Each number is 500 + 50 x the weight over its row's rms, rounded and kept within 0 to 999. Layers, rows and columns count from 0. Numbers have three digits each. The size before them is the row's rms in percent of the matrix's.

# v: layer 2 attention value, 64x128, rms 0.256, rows 4-38, columns 0-127
# o: layer 2 attention output (transposed), 128x128, rms 0.246, rows 4-38,68-102, columns 0-127
v4 097:491555566484491532463488517556566480508520435530602491458471422497535506548475597406467533522436473506441387488483447510429413575449478401524562415536515574483517605552405426596579526483507536509472517466402573469495506489505475493533554576554497548498569482550459558508463610516476527534477572516471537458484403524548501479462443551430469541491507519506538426561528573527424446488442
o4 111:531535569432473550556481574469436475557554443472556481557550472452507512548542537429481446577553441562513537419484539481579473485520524602564535462464485426561518565491557517418526470456528487529522449525503527481562453456410464407416580494517549539525555605449547445612489609519543468535509554508502523454478509615516488433442453444539519479558449449510463541523515434481574407456546
o68 101:543452412551427388404545462458568532557459539523451514495574509501535450541451474523533502441555571522500478550632496579515551500590451486431474535495504496487469477465499502506455418497452494420472518533422426493548526523593536533547447474476484516495392471537461539474461438470505579473454514538535521574536563412411489546547641554508547418403478539448487511501457597507535522463486
v5 100:478440404481545536434472484401570511527460461518512580498547485461546534502415524453425485540583583492540602475568436509456556517504490460597562545485466467478510450504511462599468449422543426534522368497669575484417472511539514476479528522503441423558494462546574479581502522478471449512546449543498499549534483466504502484496528569501549557529430510463412542502498526497478522513624
o5 105:524514543502479477556571501461518551480488511563467541483502557481462392538471495667491524456530483548533470462586470529417558443493565549439502475535530538479432502435557525418623554449549532546468465430429497590586451467491472547513498501479581530491473435502483550479493611530483488465463504574446530574480550500561468459582504477417457497399611544463485546499523519453444457483387
o69 094:473478445541554500603521392503480455435501547487522524584510487562452564534581498520507485498552510455397414522394512483469356492508453563400457502394448495539565562502495531555520523513431527491496571556524495478528539537533455430510550607483528472501463471461392472501514489544569361454574442522561482408475486494430519509539418453506471528547450478529554517520511409478524517538512
v6 092:533517431373539444499518501553585446446527430581476549523510552465404547538555547514409626480473461580422487541468485530481515563550482468455524492569485445534530504464451555461505593490491447462568484504528511576493455413526511509482443508617395478491467439570598551444522492445440578540526546478541422430595515509492549534520511487533461460429482534566511520491536473502532517615509
o6 090:501488506562596469463447569453485557596520551485405509508574410424521480503500542519534554460525372556500460459546461484507536525640490520541519588555459407534495471464627475575601506480493452488406596581486511458526482454434494503496536533485559422504584563498530488520417453577533526550550526483524466425514492441503500478443489488465446490507534597527599484539489515522528561535494
o70 088:452513525541523572427439475484435502468549539489549512412474419529501500538435424442518434471500577560448508481428582617499575415414528434441417409428505567460507496535478514462415549596486436487521508457564566451524542607523571500479504434483502500475582432533484526494566598527483550454556490570483569559442507517500456449429572443471470514471461454463524432442554492519476512530514
v7 113:489445510480457488488505447554581571593547601483488533564435581532468384508569463508479556485477439502487547502558579539537452472524542567580497531552516467476528454564533448426552528552487437502408558597462485463537442484533476460513541464480517593472494541535384495416543493595415479509551544387518517502427362563554474486457516505527495455510419530508530507558486464532518539428456
o7 097:541458484477510470497433580502384499441579468403536579502487491481531580527505513495511470590534553450518440452426541533550398502531399473453454522462456406459526524447482576572498530552510630429474490555561454533486527463535437502610410473415508501522539496492540527495564515444454440542447505448541516531537463379538433621501438473521572479491522505414474552493546513470463512519485
o71 118:529628503545494480491489554470623516526503428527503424542484426409507530549493570528511571459472481561425552504572436428506535460516599434514482498533566505521468498481417491434388462490471452507523515483517445517488406521462530541390559533510496517457481491504502488565410412507559528430418431604537480471557553544478526464578563539527503566610509510530440467456527559399534503534508
v8 094:518555503524563447484459462529497496525496436486473490498544419458591466489497452554470486585481462506496537530505517491460472636547510446526468492516546505497470493535465527544504402485484499505407519534544486525459475528410411558476494516517473388514489463576557434432500498404526641518525417438503512449436541519529535469493548545439541474483580339453535575401417542481625502425495
o8 091:571588574454410435565469459458486464502546505451476452452520412494523420570513552486443531567527394496481478499492467540477438624430550591538464519500495481500498473487416528438439500541576403421506486472444493462458578478473528517520563406564441511514499435513553515566506490475463306467418564606506517448503491512458509474515505534533516600513487486496489451472490524523494550442468
o72 103:456459475511508509490544575570528570438525489484551631451495578476483440477386479431493504497508538417491503431461476530589544399556500540419495474535440512516529508529534506588567470478398571504545611509531557544516522617496492428461429491409566513506459558515409509497565479400525510521430444530483484569509434563559536399493486471510470507509442532524506452578501531526471568574512
v9 108:554565428498537558468465515429515467460570497458460520437474458534487495475399571547489433445582518462467443559467523529596458469554447492402506508518508508503431440482494554455500574488604537542522529380516517496487389435467512524515533505549471428445594537425436404545514465557430480595556506538555562437435475456500650553472475564541471462522506582534523465502481559492500527517468
o9 095:388590510471581440504400468498589535497524557581431538639518545510544491562437488475540459476507480521517496477510459558472476419547418527568506581499495468421548521477492590382444568452454497536518523483552444558542508423514490468503565487436478512488499562421511530627427448447551482487432509494404538489551431422455430509486521556525540504561459446516489566531433507526479463479491
o73 120:468401527526481476545575478528402520497516495453531419438516499446491476542534410573535490513444538435455527550517494522538544599432530541446582454597584462523451494518490487592571421525518522515465506569472535461520549469535482557515520443508608496551504557523510545516515577541494467446626489463628512464523537581510538446450555443508538479456530500511448489377557406576453589490488
v10 088:490538498485474469528482461562515592589533542561545557454485524422471438502461522556536502474419519496504420433484421591540499448536503507421566497474524539494514510515509418606563446467520522571537528532421549468550443569530520505522477485571449512513501525500466385419480465479499432494479562462387588487446523537388506406427557491425559439503492461418485556520433527557511485631549
o10 086:501547476440492443550514496526499491552471438428540411546476464438483538559488394489402549585547505447472446536555515487451424496502472541484553434515394483533475472517457548588588481548531446474437460463505505482487527431420505505494460514404633514501530448471501408554523482570553506549498456610554527434420523534504470448466389506458549471517525510437549540542588506596446559437550
o74 101:484510555603502596435502501474453471524522514469406475573518584611515496511515544487475516437431473539426476486512406429520493607495468545518505587494471454447521540429468466389513480487459464517508413567490468547579479502593422488461503401473525532487529480497483533488497406491489558503565514536565508499630484436505592570540503481556496545512520487556458552513457511496597424439375
v11 099:467559528567608508527491511502496427491545486486544421512455406536463515413547507459341435438460525466541495408440513512534478488561475516466433500544492552424505552426499426490516486377507598425542481495490549486498414434441515500524420535432523378517487495465455534487519515506488515527496503609579504552556515505579510559572470509513590491566467546530588448509547596466522472536521
o11 092:450466537464564570493506534478521510464475510589497498466540396526512515518542537606458399610431478440465453545617504498531588474567516466593470504425546449473521453597523491514498481531550524551580554515506510473492416525484438469508542542524528680496482431499558503507557480523454487470516535541441487451551492480502499489444607511527445378456538480373515476473421464495496512559486
o75 105:492437495414496462463520446559431485487493408529489552471485565455487542516434498461571567407594521581507503487543506529523530617420551571521479452489584487577523544488556553527467601538500534418475558510527462471514537498539529570564443435483528472514566559507565449585469481398533452486459486360465530486393494450449485529409499520435555471547485540571500563484515484454465476429573
v12 105:492540448515461449509515487518597492480495515495564470558500549602455545476514444436497550465561433517462424456540598578536514487449510539501507398524446542473454456373473525484434430438417443446470463492472504398588504534587529491510449655478545566456498523551423477459411520448541563518522425476477507430455436547436515474575452527500505459561412461443522499446520553533481474447489
o12 108:474440493431443524576464507514440381511477424465457566477580531536520508575459451463480525529511457570575472452387558420599504527485458514395489529503582532473465567524529497498425545599527554475568526455486536516467458471547475537479438482498402575547544450541492516455390543517550510527538572466544469465415440540522470517526559462605498501548532437484536531539393561455522514408500
o76 101:507442522531541466484541456527488492467394578525496484425486520514490459477624596508567465400502462501488549582531435531420455416493582478504457511492574437575507437576550502479468540504493409511417440463545481509511538568533498435519549453586569426475507524507484465559525526551483491449399463461413531520627535464604482465506567556463449465446542527573533549514551421497466426525491
v13 104:587524451503473413483496510497549585493505540398461524472462483536521562426577539518448512566460495473555462498441528474507497498424526556442344467549463489631537426434523504513586491529477545587451483521527435576456499522421508522491423501567568522430429508465470480456533549495509473533509582525552595515510445434437511501476461541424498503456475485525416446498435502547588538634486
o13 089:408456431513448438462515485507487445507512429525451472426449436523525518518413508472459545471467500417469487512504558475405495538522353450444451537479442498503473492531476551446428608498448521404485505577522533477579553452520548525499453502442517577471473466497515522607459558605483514524451448589503467521572563633517514517511576485541488579537461530551454552553424544557489513475607
o77 107:542460528522540621465455461437462410562494467470562548494597439417424481564557402451583461511533488556444576467553488555519473517564622464492637451545451555463552553549438496511503492514473475435553505420492456488502507499538496468517465449502427532531548533470585425492548469476470528493567430431473502428488493543512464563555405444469510477487423547474610506480545473513480572545483
v14 103:544478571440533492474538530441420531574578368474456542434539465406538567487480455558491497435492496527509509611506447523498489490513516496442509538492433516504535540483454597544489419525458477460471465506454512539495519569441544471506476592533495433417447488428466457550492557432484538482491570552463491416582353507560543577501593534537417484487481608447509495565474499452455498610484
o14 097:475463408438570451527593443495507466492484507568499516584474516460602470479490565466481453492498449488506420456477376551480540495488537426550500534434588576540485549566482536412534407484532480440477477453545505464479538464411453428490591407531485547427546561472437494583544510551447574527532529493437612502537461432500482500438437513507450440582542418460543543471515488471601499535503
o78 100:518496435536472496632458500510551525460456586549514518561497480519447465546459500535544490510431497480494542519474573472568491583545497522552477541638426429440536427501586450552446556439514531494454499487519468393515430494648463514582410527448477564523550439520478572454554524484559410408564499441470440468460565524443475498510491454492433432482457489484472495472458498593422523484555
v15 110:477418600524525502542494520507531479579452550541565493442540490523480477527526431486489484609467533554563537544464489441545534475512457511452479562429588460486435527452419597576544589506419480558534547496466554457514462599447514510471527527459509517544536464529511512503464509540574491451618544516474579575498502426549441429469470562505315498587495510580563513563494458554527437474490
o15 093:438536430489457475446466431464465436471485516485543467449465570439510501527550499495615420469496598530498505474425406409454451512419568514515539446521554481520457492531577566524431546575534486470431549397472498527513587427482520441493522460477562446505559543547461583487479470471527572500439480521425462488486487527587453585513439473540497467408482541591431479530487604492573589413515
o79 116:515542478480439465550459529514474500507543511495469532571429528455566508564389520549522595483519462514448508515517530580468550481486427515552574575485412448493578545517561441519531512496578575407516462534520518546471548547498490585526496512527463406507445531474566476622483524438450423523611512505526473499474468396394440532567545461499506475529481412423450531511484439448452355566508
v16 102:496482491597557604441425534510486534526488588502547466529461532515529504444533489486486456370551510492551523460527531465390615515544428463450458527516498434545560446486413541503395499429472577408467400599574599520524524528459503521510551585501499465545495575495533533509473601519547490436448460480462586480479447448502525492414516464522506471458546497458582568519543522429514483567531
o16 103:539481488458508551497535509533483480438429452564486534445460472574425573468506506538455610569454524511487407442501503516565465555578494486535557467546517578498538556583588414464481515337601478469535448551480487501489507481468490568509571530448463607443551418486446490379441519453416536513465473539481448513550497476484560448494500578400530508516459490483493471489405511437431507559455
o80 101:495589487536542500576504528496529615509471468410431543569532434448511444535486526503464421496539473436421534506515430537447474494494569391514499515496499489481489584431514568481583536588476503520407574433466433465534447485463469456587441430513557466437373452482549493527577435458464502470511522456497469551460570557476517505426507548610582417459512453519473480616531486550467471470507
v17 101:515551502447600565461441512540472525494341486495520457518425576531440495456462505543607539444515468472451496540484506506519469532522440408470564541479527471588563482562521479481450497481558392441478555460474557545422510435454522451463491493567414570493504466406510539449506481551531513484577535443578429473602504597482468475463451507432598438465567577501472518475476539503610498526473
o17 087:439460451625413535460491499446501524515514504416478515497454493434538458513549522420439521486505484381519536462508437462476465498555515545433468519622494491549584441594406503543577540476402500445472412630488505462413423517482511493539542501472556438458539464461558488587510536477499556459411568442467428505486496526470461511545492522509494456546428496540521565478542577623489506537545
o81 113:465462483490509391448536475411553511604597508528550498501667489438520536538468501531382511520488591588471425543538505490505631502484479430521414467481518561485431529478478627475523459473576522528451503468599558515544451478465525551505512453501534501513450470520481509473507511471524499556540564528604494474475528541559468407526511435582450492428550495529493471515444445431432520569503
v18 095:516575470449522527437556489479544433558521504483434580548509509473447543540457502518542521539474510413490497520562465438528494454570494439449482492539471410525387419399524523484540524468445547546547488403580499454417455564437496490488552514493503457490462587538486478544560433470521538510433482496399544534554457562497495484454411552510464453522566470490470447625535582502456547508682
o18 092:553489454558458522510526443561465494527575388598441497472522555420479523490492413497491529515486468549441421524519504478479476488523400548521496454506417512589504509487605539509544420501538532443504493473435547595593583442534538480594458433444513491479490459499453490544558531572509409588458571605586580495468554431527588538490487566539503482504513523457561574453495556419499527507433
o82 096:536429514453441467557523528485481536452505530515586517514490530468531530478493516418487559474410522515500564459434524598533495476456487585448527479544558504401545479620536514459506489511518512497461545616523455406391481442474510587475455573539508473519594518487533525501459476472460494453692455393482447481481464539542469493587484414482517513456476516577537515434474443546566454451417
v19 091:570591535410494564479536501493444558418470516440473438463505534461481456534542448482466525492541523500547472588470506434553558471581534471505532494477487437500518535410481441495508471483527562482447425458473543451552441536442528404461490459568466508490501476507463625638478488387468555551416540434348493482455518497531452602512509484443397475513529532421458555521517534527493468482597
o19 093:579422412499505435540479468433607511531534442530508440510443445504489528525486490522532471487509501548492472447475446510436417576519563438511409530543548533579457459544537468475468453555595474543482545530536544586503494507471484540517454475494475563406423568537513540487497579624452531410388513486518510448530539525438534575502488466472490530574496485471474630532410512593566404564532
o83 097:459393531508548602523520499543516489491463537524484556548495542496529503444506488551447531601519372508499442480531498475522563536504462572509520507543578521444482520514456480462493481372505513458511571461449463544490424459470500489494535505514516476575631453481422523386425431482549495493610459458474592584493499461553499445529546429476565516526507561501522511558484560389562465342503
v20 099:526425480504537465434442436531421441462473548431493530400510508516517439454535413459517428492525477389515559496478535514474480613452498498491490486501576469527497542550506469536533516575582480549457496408469585503566475458471496477550520529368457518523520493437506459531452528541419470417602453512404485468536420459445430439475509477496594337472579524464536440496519527526544486548537
o20 094:454474523480541546518454454498467529426490439513498402509443367509523446504496553461499494531362499574500497497396461462520521603407489566514452499508477563465510524525538550541528570363503444534512518534456517516473502473434517507554468540535581578397452512520479493485465488382504560542526488507543598432456487604439491494601481518484450527595500520574538559538418467487467447529563
o84 099:549510497538458383498582502522502425652593506394486533539539587497397538542528542532457580563496444549414494524622476543535479487511530507512467488456512456537591519423535503436602475470503495487498405562537493538469552453518491508489502440509525496477538568568461397532483511496588453507406551527559474482589538436458538442473485453513460520524457463541460544448519530466514490453397
v21 102:487476516471470565435546535490479528438468485436593551486515471632536536457561457476549513450463521396519530551514470520524511439433510499518608529498494547502528498494493435562561522547479449569523533497590464469387537481517537522456565567429495426430568480422501501541502539473450466561550603462525448450482360436520537469553495396523507581514422508525620501539600455451476495498469
o21 103:451568462417503460438488549508542421540495552680465535438581517435581544453460538609548523495458443557541475460497469540449501415488499499517425512484511511539416487343550532527457487469434531533491471546569531483505483501541541387477476501494497414521550520441477560559477502503464504472536502533450621544477481486482560493566520471439495433541560452537480589487569445477587452496478
o85 110:509557475569468544586542544459508499482455450532438398515481520479470405504541543529521521442563551499457391570531545432467472541515477476537535501485560501436544475475444590527538594508554546541572445437414468471522488501478492608563388513538510522558463444491504453538442416481550510557500476428496384471443583510422401541449475587526485516479437511449474431472421433533543543517429
v22 106:535501493429484474548395563529562556490534532567501529469551514503517460512505418449474383495544476503531489529454500569558488566549538467503522464478475449455486513437439512514448469503541525477417506479575563447456477565455526514516413450448511528530504514368564374507521507596454582605478584433369448493489485557553478508440484548505533433477589415544464536401487489556475494417468
o22 099:541498485604479619478485459394532458516473475541552434438506483531407471492444579450513486594600451492518456402490413339488515527490432500539548573571524553447481456543427526421505534533514475565490428500483529499534559509494478497576488476477412403461459544460442575525461467539547469468536521524475478529479476488526505416498474522611561570502458457438509524502520565449426488539563
o86 101:555497531499518465490580489615422546561469490566456509567524619533469522492526612471527542473509518494501559490479529514523493520490526489616396485382464475565462489486539523540594375481415561410593530514514455509497428513576490504432543459538574577547504473596448603500458536486473489508510523505474531480566504451396469534505524449474487458497512522563444441533553532486527571398509
v23 104:494465586496496477422449528541500449555405490544465421513488419534496396576507535446516495545459393402596436518427523508483459541522601519483540418488454524539576482504534584510550459546519495483518509515495524543487513540495491498514530480459538521421522431442433449586538533493498451557484401450459602499475536531494430528410469378415531457463437550412573566461523505529530534553429
o23 100:559471501524422429525462444503504501454442545568528492570492434495471538506477504408556537436441472485427515556465514513573460523433512421497486545428541563532437439560573529544463387606528539473538506574536641512518424565498526489523581461568475535430555457479564428509442512441447541475472577544533564463565459544549434459525509541547533486462474443526590505514487523447566389477550
o87 111:390526381501553588501545508408541419493560531420529439506569498480505499476507525529551453454534505517545528468472528381504468548518440469507501587468506554501432558513502375473562494500544437513537476432527507522526453421506439476511513547484518457534530563538528516495422438518581572572473515475524461614552542477381552508580538526444447525485533417615383505559507495442499522481489
v24 107:538512565473560519437554440482577568556592544503569527591441602417493502476511544501498480533499467473460496507431429448461547528489480468566567491512502499500414415510464485525415427505477440515492526503369545513469407418445522549494453493496537550450505472490420433499440518602523563449515486531521500473515474487491546502510529638605421600481493620453490502516533546459564557551455
o24 099:452449471460400512509493609591506569494469433464572476612536489583476527501483544442523552557525387485439480556541500551538457468581509476494505591475518488527568488551533557442520573578504514494459522466618507554451533502529450552481490540410473467485473493482367554453481473429544452528503465533525437531555445614511459518473514487522539455479474605438604538484416556469505455494560
o88 099:497480483588447452579483506428469482537440542483519514478504389436496474553407513573495570503515509443502541501518490518598479517489572568427517465500442476482564521469469419493498495407445590539368560532449456418562430481512492438527558471545508517490525430496497522554483548576489421421471537473403536387515594523436512398579467567547457461499525493453467438571489508540419455505501
v25 099:495563566444498422414459510558505519445528436503463486495501559521513571514429514459488594510620586408522531470494502512430474532535439464577448468481411480526546443457416513496450534457457477458443455527503477478476371391451471492442450470494446490484453508473511443455523466446584512554380537511493532480407572496474576468589475545431544467515444468428499541584502466489490554575412
o25 100:575467439566474502563442466463501473505606545497551576465617476591477647533445511541496499467460467534450504461552414480535555554463479496470490524553436438465509511516546526484540551509458602410582540529477566529482526497507516513420508518314490542521461527456449527482523425608406497446515480547544467462469457442488473441472530525531512471566522417498493559518548465493570576509473
o89 110:458449538463532496481611551528396508546480502526450490474416463443451329472428487490461427550512620506485507500438561516471466434554565549430493532449545591502496527472508513505540433504630468595428576468517497587538556451525506531568561507590516538543550503556480568443511516444534494523454533562453600458428554540509492528501526511492493512452444587463532440518448547534532526502489
v26 099:424515548500512479374434485556520457595509511611487515510569487426437533512542433570534588495520472600592568573511476468545568487526502462483464527478457467418513556426513532433398419475533466475522468443552466417451451465543415460581527473533509492388553452488545473519439573521453562478523506590505544503474469482456565484580498501544504491598482576490434429494524520529502482463426
o26 102:488512405422460479477503445420488437539476488598477520482532503497514353565435449506551421428547476434541423474428468549448546515519532511565554411470497479529399442511472634452418602474538489487597529437413534525392532533522536542498519522574550559475533541469441488534529430487576454499517544493497518510513476473522480560529519466543505427516539538539516606507497546395538499503494
o90 097:508454503532494489612516453491476614529556555430585414501483417530570547466522574392571476525496471494439538545504512496511416494378440503464408483520568508532564558585480468571462479489460536594465548542588558478500492549465542434549571450440437511497471496571489564419540515623481406510420460472478475505465614517523504456452477535481521493488526439489480503486421490520475478489563
v27 096:531503536504546521510501511522508498544598551547509439451557385463486415543596438545621457415452510448531594425514472420481486506433508508455545498506522514600482547555502472526546500422498493466390440518461526411515535543519485505457439512568405453431543507515547595535462542506563518567496529422492512563530546497493500469466510485481460549480492458587387462453604493426559503603468
o27 090:450506465543582469470550511477443465460503527623523401515480492549572428448511418455562453520514499398510539477444450498491544504509610445642557445446470489478488523444437444479529524502552443520547565594553447503542472484500528534503498512558530610404496512434489504471511577488511384482455537436553477528489591506530550439500540450448511524490479473467497506415427538444429464475624
o91 096:451601524469488501443422537560549471543488470485457512522469543561529465539379619449411508573520564541540480451535558519534457488484465484506430506493491494417556533470504500430469485539450525541516496428503489544507487475382444531474414501447540416504456459530472441574567371583496660523544395522516512470502477492463466557459451481540519474489489452462534402590520513504519521435418
v28 101:411500436420495516524547516499536491591459474490558417529531489584446495488424520491537542560593475543499528392384524565500490500534607463509463620517541473586510503506437557584493559511564496505414519512501563529432446471594458547409467481427523510524476520469522464507471459525475477424445506589548518451473574487558537435554583561436516398566477484507429511525564519508425475464491
o28 099:496502509524452510494453472391467498573521505444576497501428474493483462497442510532565452457477566539474453533514410432433472467405565552549516501368574596438557551523471545547551498465522507559646563441475541458507498492507462496426521542478547552509522449404501557467523484470478464503482538521510430462405452464612464431500481501528524511505477418494561356458494529556432589456472
o92 107:448540441497577336485523496515430544497547479511451555446464450460497588491536482495516522531517572398482542546524525527564522530525499513449446463623505434591542458416478480444398516521448486473560547527562507533427470546527447535546575484612488496587528563593522503481438559546537499513533517457548539446553497541514478507516424607471498506477506491460452518485601439491540547617558
v29 099:449373522547561464482418582504481492617471530507514489574514565429555456468533509511588514457531490478503485520547562524439466571538508485514389529493541572520491391515474442466461472542467498477485494447398503524429499527470533478428541567518594445578511438471499491538478410526585566525568559541548410500482542517460483475465543554484523478421545532467389449554441395527431545462439
o29 089:453484471545499492423485601498496524559409566514562515525548559533499566520542556485481503579591582467490534443469494495592513473472462565411562490492555511451546550429547493444440448465541588464630531572463515554437384385411493519552497530527537546495482531496479567469511467571442485475483566584462507461573400515502481455511532461473554504517506483496423572482474531533607519580532
o93 119:525570450474449506520526366380525489504504501579510545507437415524414531498489529532422488607438562458472634480522469466484481438533578485552530537527436503493488525565499506554492530462515518578523447618535482527451504467503469429404525472416460441459493549531514527536533506442436513533413587424458497501473589473580494510550418485570502555486484548517456395477534491589479511554460
v30 107:476454554544539495552461517538425463427410499556494663525535458436494542499549429582549577548559517415485460465555449463384457494497657484463512464484428461593455571523516529531515441398519560540467509459477532564518555562533512549506520496491465595457559533554521480516505512431483449545520560481544529541539488518482626532486588512569471503542477519525537464401451500521508516504479
o30 103:497439532494521423443496496443497494408488549509498542514490465478576514453492435484459490539533506550549496537493571486513541591499485443519436534564561597616460517468531460514555560488496418500471430520513547450479475568562516535480517569635575428505517510495469554442401505485570540379483582454494525448424540494433455497456523511573524542576564435485533513546619512365439552489520
o94 103:486523459519546545475488471469566426488557426533495467556553461496404480529475506443470485444494583482476525495348534418494405432466531550514555500466484396468555519494515490472480417555446509532439524558511449491465583487399499393445467504450467422504459387491548551544556522569439552505541390576539441501469481546509472416436436509534497545499453536429400448495508545560507439461472
v31 104:538508493524554485449483482563512481615576528540546507496564458530539429633441471518574514517527491462446568582517479431495491492513534526484535458456459452531553583456507537476529541503536480527514570481521434521460512514524523548409485503464584440433553598509461500446439446444396389548545523525454536499564511449455445577616465562503541485536486477524430497493451590399480459383419
o31 102:467451544436535501553506558535481538440470549515480567549511498512465567531466451519442538427451432492566442542425498547375506492459471538506608446527606515516435480454416397386518626525437425480520587484411570534493556517502521507566529511480544485498528480442528461508517491456521445541494502555470490423500487420543518529576372478499483513537586414537595499518495543448538442532516
o95 108:538494474421488437470470532544459471489579503469511459424387545460563508446535575498484487535475527471528526415504478475598536473461485530517485581532492466474572527497527533591474434441520462545572503477548369443509419496450430595502513637510478530490514509531556522472467488543428560577537503456557520497488467495507495469377493503481471465484466581425554324480522447472494530569409
v32 106:420452502574575417469437512457470551496504443468400486459449542461456486515601420520621514465521528528394494514476487580409541461529532498400504527548567550506631494471577560494469543406511539594499562404472477470512491562477515460542476433483540428534494494507437606495563515529523482507468525503532592472475410520450467525583498543520526458494479433503582517444501506563421463512495
o32 097:474494492489486447513464498409510495614434532499388560459568449542496391568453471528418421446516528503467424517463498458460475535495584446523378554460470514573443530514504446465476534486490497479559414529497441508507543563455447525433509525369593598472498475422515494489401503544553428591614471559515485501484502534495521565462472573442460438540478502466482580449529507488513519469567
o96 112:504419446482481552486509520552453457392570573569581466562477426498509582514539500521456504572456564475443539438568467444545545526582455619578561507531415485394374472555466491539510485588585447470526509478552536529454485494485550525497488498529525450471457551505522504491515518463527500478442611430537451442440483499426494446399473469519601558536596508521498476534495545500429530515571
v33 101:429497495464500506485539450550540499488419478505576527462504532457500553530526570564448491411613490473496480475602545483442501429475552438568550507514475461451390456514478498535534611436450518528513470485474564469537419484469520459612493493443645504343466494556416509508479496381432527451452527528510541386459463524480484499505557581489468470448532501544505492413564546531484517470482
o33 093:580419583478520467505405523393491540491481448469481490496574493494481588557412448406514484521532483521403499454480551493609551530634503518507438497423459484576572516567551430573454469424501498519510480520480538529448544569420561434538587435527561485472534579546510400598489558507441417473474472493481524526426477608522532514484526521489484467476500469494492544527429526452527546437482
o97 098:557481509532524480483557549576474505443523584496588462509511463479542417452501526547569476528497472457620474574451501484524541511576531522491487469609581464508569517438453591425343432550481465509433561556472507453494559524468483562456592527458451492585413520543558542449407497489504438509545492531468427440554581470496476480480466619553442479526542533427567496484533452528493558511532
v34 107:477503520409479337552449452513482442558535368546470541468480421467519568594608525491548574497470504501501508608539484504426451511514447462547532439452408538449493398447490540575476490508490521564483619560450515615472514529522520517546460530486524523482507482539497518494501488582494515448498486475433442500465520469404536539502506548497410500458470478538518535449512577616527509456589
o34 095:459451490504450468600448553470531521534503577429466512565499481540434496485481452451499377431528542451503481513492520442495426463568493469490459528467523501567384530429433473499451463484459510483504391396527516526416512543399454422513502406433484457413525510535525440553437504529520548507545440513479499471537539588597545531444481483503530574608588551568523566475420470490502524595447
o98 104:494521454526507534404559551510483425458489465511553524481407474431496375492449587462460623473502560588574408420445525509555512554426522520461521493467358540428547512601569513479531533596530530464449521523433536497507549519573544555440591602489501512518549487529505574504491461493494449527493500535443497571486493539504511526566468478434463479427569552526483507494618475508523493426500
v35 102:472425460575608518473579506527414435501515446526415385599480547510558474432451536429508553437456515490529464550541485409467526503527424427541489467466599496531511444471553494516451432491471406568425439444521456526508456502480492525483441536435445557485572540485477492553540399465603503485480523464521491586452491537482566587476471482493487564454545558523587425428483560500526517582474
o35 103:531549507473463395530493597557480445419563486531469426444456504503515504439458457468475520547531554458436488499378606520456483460523456470410500442552516498503433501504506440510511490504549636423553544483461495508434461551448430460481481492554462550484517541448602493430493459448489475483498446454437519513450595494547525487466577506557467429506519395564520535470537409440633418520557
o99 098:390427500519524570541435430459581438577493509451602566549548550493462419569424519492445517526430491569616465502521479461518462506507532548443469478492492535468450564472548523447571476531568536582391490531477611475540516482485554498542521441471605410480509559532502498542533538572491550468507514564439578490517451594508540453562492437459481495476494511461511546524454542463352515457488
v36 102:408535447510452544617506389432483514477415508531482472524487450444543502496549591447552391533460523560567440534550567480425559509545579524448551467485499475593471435539457474448530510506541588491591512427454450481515423519439443461525459474466535487539527528515441372509439497508549472466445445539412502526505415510540563471488500503423421493542433516526553450565529449565531413480512
o36 084:564509483511440410522600530545521496580466477545594418599532543454453503588517400437552497393468480515495562505524532496638492492552497495415496538505490645478485477477478440498564521500480520428482516502474543507540534462521540519465579473515499464488490468545456516470357517547517392461580473490478512505482465569493437460598427407570488528497510615448495488480490488537467468517441
o100 113:468473460463433531444475488469490408433541442509479450437507461444488451546419451509446574513483431441476449587520487512473492481459420525583573408466609373496477615458504561496558533557490536539578497580456441506438521498593551443471538535580474527483520514433558538569510462463503431504456468453596491466499480521486500536482502541550582532450563500525462548455477567479529382413544
v37 101:467531496433447405515560559519571592402543479484545482491527561407577513488495522468513503460455527501467486517570533584476424455530489499450588536577558457492560398460488494461527456467549501445469424430488543469612533452541381491472467478474656533554478392471489528552524491449486450497502538544456536541492433459551455442424545464484538492553436519509491544517384566453504460466535
o37 104:558470561522427545548420502417536544430565449488461549459453444497488498450556574433478510410520535560439467457539535475517472460518526514467534468465412577431494473402467569530674535524433484547520415541513538533451588438472469468536499451511491554543530543570599422457533527535539472460561499485483504459506531488511577384454514434496479451567531502449485522456582449509453423560448
o101 106:498489497547549513539462465558432467567496588501551489415566504547539501496547523643506477483588449402466582573455548453470459531473523503517455460542525421570480522491502435486490569534523547592561560491451445451498371546523608448585497497575522497554510467415447467517526471416460475489475486495504458468471482517491465581560511579523594649497486546561505498514479479557557526461437
v38 089:513455536541503489540476520587454580405449628521565519456525537472471540527505483516405496554418452519434591525509487533510463500464407503535547526407499478523531469530546538560510437476485531482489464428471474482521517492461598394623523468489467486509560648497566528553546456516514506439478420614585539450385488430469566512466544475534529491508420506534529460438417531482501457512468
o38 102:445533496483591491467530543487551407429494521452493505509539565552510483535538467538452620584420520512505542523475522411605472451497503463536589544587437488452440500520560444416497484552480598498464510567578460512506519499562533486581466543519597640582532475556473491425529521443433569423492446509480512493498549549470563551464457463507482449539518543515523531610498477460562609484469
o102 092:480506464568402565517433516513471550492567526514438536491517474455452461413497548561542511509554365392481408448419533619505497505480492572505423494482515505512460469462506564553548560507518494478524440478426620586525478422521448483457444472443544479489404470416503475505450493529396481513474517563401530451616458542460528480427485521405504551452457496490496548476507485516539578477566